Weights of a small transformer language model.
Architecture: RMSNorm before each block, embeddings untied during training, normalized queries and keys, local attention windows, capped logits.
Each number is 128 + 24 x the weight over the matrix's rms, rounded and kept within 0 to 255. Layers, rows and columns count from 0.

# layer 5 MLP up, 1152x320, rms 0.0923, rows 30-54, columns 64-127
[[149 102 142  96 136 149 129 136 114 135 144 145 130  83 124 155 125 144 131 129 139 140 159 141 106 101 127 136  80 129 132 152 122 109  96 112  99 130 106 136  82  86 143 188 118  82 158 160 140 150 114 146 175  79 122 127 119 137 110 156 117 117 104 128]
 [141 123 154 137 120 139 140 124 150  96  90 160 105 121 114 132 146 140 155 138 103  90 155 106 110 102 102 136 121 118 136 129 135 169 138 140  94 106 169 137  74  74 124 130 165 111 150 123 116 131 109 180 137 134 163 129 133 136 101 129 132 132 116 142]
 [177 136 143 125 169 136  89 131 107 116 142  57 158 134 111 164  78 112 120 100 142 145 155 141 154  78  85 121  90 109 126 129 105 140 124  88 158 126 142 143 112 142 125 105 127 106 122 132  95  92 145 121 136 139 113 135  92 113 103 137 174 148 150 137]
 [158 102 118 153 138 149 179 176 122 116 155 117 146  95 116 135 152 124 158 110 143 115 138 146  88 149 116 122 127 114 156 117 121 172 108  84  94  72 129 144 125 139 124 110 163 102 135 162 141  80 121 129  91 142 155 125  88  93 116 150 189 107 154 146]
 [126 114 159 155 127  81 123 120 106 103 158 120 107 131 176 142 161 106 121 104 119 133 140 141 117 163 144 121 109 140 130 151 159 112 101 165 103 128 115 129  83 117 124  65 139  75 132  93 152  97  57 100 138 126 132 132 157 137 134 133  77 129 119 139]
 [108 157 155 151 123 110 137 132 125 140 149 137 130 101  84 109 127 153 116 137 123 142 113 132 132  78  98 139 110 115 161 115 127 112 143 108 148 100 130 123 145 122 101 111 131 107 147 112 111 156 142 145 169 119 142  97 160 112  88  88  84 150 145 155]
 [125 100 121  99 150 106  87 144 151 124 101 108 147 133 144 125 127 111 138 149 136 111  99 132 135 116 123 102  97  96 111 129 182 174 139 169 106 101 117 134 162 117 154 120 145 108 140  99 138 137 155  95  98 119 147 142 173 117 147 162  96 138 108 156]
 [185 138 156 151 111 123 141 108 122 144 158 127 156 111 168 117 136 136 147 153 105 144 100 134 155 139 113  87 134 120 171 123  89 123 108  91 100 155 140  97 162 114 136 117 124 122 128 100 116 102 151 118 189 122 113 139 115 111 101 152 127 183 180 175]
 [108 158 118 128 137  89 139 133 129 160 107 117 127 106 154 107 161 120 160 182 133 137 133 122 101 122 126 170 108  89 164 129 116 145 139  76 141 111 121 140 123 130 123 136 143 111  72 117 146 131 110 125 162 109 150 120 105 103 107 123 102 110 119 142]
 [144 120 153 101 122 134 110 103 115 102 171 130 167 118 108 113 129 123 142 135 122 162 132  74  90 160 167 138 157 153 141 108  82 121 145 110 140 120 141 145 123 161 142 134 109 155  99 118  99 113 102 103 127 133 136  66 138 186 125 122 134 135 163 102]
 [144  91 127 175  98 159 130 153 108 126 129 100 119 111 130 153 119 127 131 170 173  99 111 168 107 167  88 126 104 145  97 110 126  86  93 128 125 124 102 123 150 160 103 151 135 111 182 126 121 111 134 135 108 166  97 118 115 135 130  96  97 126 134 103]
 [147 153 127 155 175 123  82 152 143 123 162 126  97 128  90 140 127 130 128 113 118  87 143 125 108 107 162 114 158 137 156 116 176 153 142 144 130 124 146 146 133 181  82 120 139 115 114 150 101 138 151 153 152 160 116 114 103 100 149 103 146 117 168 170]
 [146 159 108  94 109 135 137 116 127 135 116 138 139 133 181  72 118 152 122 153 134 114 107 129 110  91 111 160 141 108 118  96 105 122 103 119 174  73 122 168 129 117 128 122 127 100 105 148 149 130 118 143 100 105 123 125 144 133 126 108 178 112  66 135]
 [111  88 160 168 143 137 132  95 127 181 125  87 103 117 138 111 141 111 139 107 146 145 103 141 125 126 135 137 105 111 113  60 101 135 119 132 116 113 145 175 121 107 123 168 134 125 124  66 155 103 124 113 134 153 135 128 147  82 149 115  88  99 114 114]
 [140 102 150 136  97 163  99 116 152 142 101 134 122 119 145 142 166 148 138 124 134 141  65 145 143 124  54 131 144 139 135 125 153 113 158 111  99 152 158 145 140 103 140 139 104 122 103 122 123 146  97 151 144 103 141 134 154 126 111 140 121 144 121 110]
 [110  85 149 129 141 103  83 123 116 101 126 143 148 152 128 101 106 129 183 151 165 128 108 115 118 129 110 117 142 136 124 125 109 100 124 123 146 175 136 104 111 159 110 142 135 115 122  99 119 113 113 117 117 108 137  76 129 150 141 141 131 123 147  94]
 [132 118 117 153 110 143 112 166 140 140 150 101  88  99 159 153 161 111 177 110 127 156 164 104  80 104 145  94 114 150 129 105 140 123 122 155 104 139  91 128 146 148 134 105 106 124 120 194 181 108 145 119  80 121 160 128 113  96 137 154 164 112 119 142]
 [143 106 103 118 166 115 158 133  94 118  78 122 153 115 136  93 127 132  96 123 109 129 120  91 114  80  99 127 132  87 124  90 115 156 126  99  88 135 132 138 156 111 152 113 123  72 160 119 123 138 101 137 129 142 122 117 112 117 118  92 131 130 148 103]
 [167 115 130 140 119 123  78 115 135 107 106 152 125 105 124 152 137 135 147  92 124 101  96 144 156 147 124 101 138 104 106 162 162 108 111 123 114 145 142 145 132 136  97 165 133  75 133 103 139 159 122 145 123 150 133 129 127 119 129 148 136 171  97 121]
 [180 118 108 119  96 103 123 109 124 123  90  76 128 102 187 110 140 153 127 118 110 146 129 125 123 144 110 103 126 115 158 154 104  93 121 148 128  96 147 136 102 136 118 158 123 112 116 143  88 183 136 152 104 119 136 116 100  99 124 111 157 127 123 132]
 [146 156 115 128 180 139 147 133 136 111 123 132 132 100 164 179 142  97 134 132 110 155 105 135  94 130 150 149 110 112 152  78 127 128 137 172 140 113 143 124 117  68 148 133 111 101 164 113 137 143 146 133 174 106 100 166 111  98 141 160 138 111 105 115]
 [108 103 103 134 116 141 157  99 109 166 150 143 111 153 131 184 136 126 133  95 139 156 135  80 123  76 110 122 106 122 104 116 127  97 117 117  94 105 111 130 111 175 106 137  79 106 131  97 109  86 108 112 126 107  64 113 156 119 112  84  88  82 163 101]
 [140 142 160 155 163 134 137 174 112 108  99 113 148 121 159 112 152  60  95 106 130 105 162  95 123 114 119 118  98  94 133  90 149  94 119 158 136 139  95 143 139 100 110 118 143 118 151  86  86 122 116  97 144 118 165 147  98 152 144 172 152 137 166 148]
 [131  85 135 144 128  86 141 121 154 142 131 144 134  87 137 114 129 193 150  60 133 118 142 136 105 139 119 126 134 135 162 113 168 110  53 164 113 102 193 158 109 147 125 121 127 133 125 133 154 159 144 157 145 115 144 146 118 117 141 140  92 100 164 123]
 [114 108 119 149 137 103 116 132 162 138 121 138 146 112 109 136  97 152 104 161 112 117 116 111 148 109 137 152 145 111 122 125 105  94 125 112 136 145  72 148 146 144 158 141 141 143 141 146 134 110 129 123 130 102 124 136 115 121 117 135  49  93 162  85]]
# layer 5 MLP down (transposed), 1152x320, rms 0.064, rows 30-53, columns 64-127
[[ 69 125 132 130 196 142  99 142  92 144 127 132 153 171 121 161 119 116  98 141 134 130 164 134 161 158  98 130 179 100  86 134 141 115 136 128 150 124 138 162 150 172 141 181 121 103 158 139 132 123 112 110 135 117 151 131 116 108  83 113  90 132 129  77]
 [146 119 132 122 122 145 159 125 121 163 134 117 102 127 187 184 103 143 145 135 175 152 126 134 160 139 130 143 100 135  81 117  88 140 121 123 127 116  93 133 135 144 127 119  85 107 107 119 127 117  94  70 136  74  91 106 129 100 103 169 165  93 125 103]
 [148  88 143 172 118 147  97 112 128 140 161  81 121 166  95 167 111 135 119 120 123 120 129 121  99 154 173 139 165 157 123  73 144 134 146 177 124  77 162  73 135 114 138 166 130 100 155  69 111 103 146 145  84  93 155 135 121 126  80 135 104 142 127 133]
 [123  86 154 142  88 129 116 114 123 146 121 117 143 141 136 116 149  92 148 134 131  96 133 102 121 153 130 169 158 142 149 137 130 157 107 151 145 149 149 140 122 116 100 189 106 120 134 131  85 172 159  56 126 112 177 181 113 138 135  95  61 132 111 134]
 [204 179 117 130 122 158 164 131 159 100 103 109 116 110 131 141 124 161 125 155 121 137 158 119 156 133 101 155 150 130 131 107 112 137 144 105 153  67  95  63  89 164 112 197 130 167 128 102 134 171 149 127 150 164 156 140 109 161 179 119 118 135  98 175]
 [139  58 152 160 121 128 123 116 166 120 124 135 115 149 137 133 137 151 158 105 155 134 158 127 104 122 120 153 170  67  94 138 116 140 112 132 136 143 138 146 137  88 138  82 147 136 108 151 168 136 133 147 118 124 158 118  95 112 113 164 142 156 121  98]
 [139 158 108 136  97 135 170 110 149 106 126 126 108 139 132 115 116 127  99 124 104 145 157 138 116 146 143 170 144 110  79 129  91 136 140 100 146 114 152  89 141 111  99 146 123 129 126 127 120 112 132 144 141 158 136 110 122 157 129  74 157 121 147 101]
 [111  76 129 144 143 138 163 121 117 103  90 146 118 136 149 144 128 100 171 148 114 112 141 169 123 107 113 176 128 164 101 137 170  83 139 148 121 141 142 112 131 137 147 155 165 154 114 137 124 149 122 124 117 113 139 166 136 114 140 108 128  98 118  97]
 [140 113 130 147 115 131 130 154 145 136 134 131 128 139 142 158 105 139 130  96 121 121 145  97 109 130 128 102 107 141 124 156 156 129 132 140 130 102 119 118 126 109 134 144 142 114 176 131 121 159 119 132 111 146 111 113 125 106 161 158 151 143 145 148]
 [161 137 119 117 101 149 186 146 151 137  88  98 100 102 116 142  78  97 109 116 120 115 148 147 171  73 110 123 116 138  99 118 137 135 125 102 142 142 149  99 112  79 112 174 128 146 135 137 168 101 120 159 115 117 148 144 102 133 155 146 101 177  84 128]
 [144 139 134 109 131 143 125 135 137 125 118 152 161 136 172 145 134 124 150 131 107 108 145 135 139 113 106 141 100 133 157 142 156 152 104 140  98 141 149  78 141 123 150 144 145 104 103 142  96 137 172 102 129  86 141 141 135 107 109 140  96 165 154 108]
 [105 142 149 130 100 137 144 109 120 137  90 114 143 125 178 126 110 119 129  77 134 132 134 141 144 114  74 125 131 105 167 158 148  99  98  91 155 178 143 166 169 122 166 137 105 148 127 176 137 133 116 116 145 151 108 137 116 137 122 117 179 139  79 137]
 [155 101 126 146  94 112 152  91 129 138 111 128 102 137 108 126 131 144 184 157 132 107 132 101 146 133 148 116 104 151 102 108 127 100 146 157 125 148 144 126 156 113 138 116 136 149 106 100 146 162 153 136 172 104  98 134 124 173 117 124  94 126 154  72]
 [118 121 127 170 157  95 151 138  71  71 120 148 156 137 107 160 101 113 139 135 103 104 103 109 123 136 111 146 175 141 133 146 128 114 144  81  89 137  86 109 118 156  94 104 112 139 132 185 105 131 151 121 128 173  89  91 108 112 150 133 126  93 154 151]
 [135 123 100 143 120 151 122 115 129 106 164 122  83 134 143  89 160 163 148 121 114 140 128  90 121 114 141 147 161 126 121 150 134 130 101 145 161  88 154 165 132  83 104 150 130 137 114 114 144 124 150 108 113 137 116 122  89 137 116 146 132 140 118 148]
 [138 153 113  88 108 124 119 113 152 163 173  98  74 140 154 126  98 140  64 147 143 135  94 148 110 125 133 138 162 123 110 125 139 150 133 137 150 129 108 147 155 114 129 113 125 141 174 142 148 105 140 123  64 131 141 132 149 122 120 146 124  85 129  96]
 [158  96 142  98  21 123 134 119  98 140 121 143 177 102 168 174 111 116 114 167 150 182 112  91 122 148 154 163  76  90 139 106 111 114 126 131 127 106 118 168 138 154 117 124 113 109 138 136  64 125 145 121 146  89 134 142 146 169 143  71  91 154 147 102]
 [131  97 149 180 126 101  91 127 174 108 131  94 104 139 136 168 149 111 169 146  93 111 121 165 127 141  89 103 109 168 183 110 136 122 112 123 127 181 107 134 163 124 150 127 142 117 146 107 114 111 138  97 144 157 166 116 140 100 144 166 122 160 152 158]
 [132  93 107 101  93 163 138 117 129 137 149 127  91 111 119 136 149 164 139 113 127 145  71 146  90 113 143 116 173 122 136 106 139 157 119 185 158  91 157 166 132 107 117 141 144 167  89  95 201 144 125 139 168 130 104 137  80 127 130 141 126 149  99 113]
 [155  77 129 125 140 144 151 143 144 128 158 123 113 152 120 161 154 106 143 153 153 119 164 124 111  89 133 139 131 148 126 117 127 188 114 121 178 168 147  90 134 123  95  94 144  69 140 110 118 140 153  92 135  93 151 100  97 187  85 110 135 119 121 133]
 [138 122  91 134 148 145 134 131  69 173 124 141 117 121  95  95 139 107 117 133 133 142 137 139 161 128 124 130 140 100 147 140 103 160 153 131 115 117  97 119 122 141 156 107 136 167 108 145 130  70 134 142 128 125 117  96 147  99 158  86 140 115 139 148]
 [181 126 142  96  62 103 113 121 117 130 117 105 164 138 122  94 113 127  96  95 118 120 109 150 140 109 147 193  88 139 139  73 110 115 108 103 158  99 138 135 130 144 116 150 162 109 125 122 126 142 107 154 147 114 141 125 162 136 116 135 161 118 119 166]
 [143 125  70 103 119 147 115 108 145 148 147 123 152 160  84 128 115 170 133  89 117 140 104 138 119  97 149 147  94 138 137 147  80 140 154 109 134 111 172 172 120 110  87 176  97 112 129 102 127 126 106 137 127 142 110 151 140 147 156 123 142 134  98 138]
 [136 141 164 129 160 119 156 109 118 140 124 142 121 167  67 156 119  76 126 197 143 104 141 143  97  89  98  74 153  78  95  81 126 155 144  98 121 148 101  59 113 161 113 137 154  99 104 166 100 106 112 117 129  84 151 116 102 111  96 142 125 121 126  93]]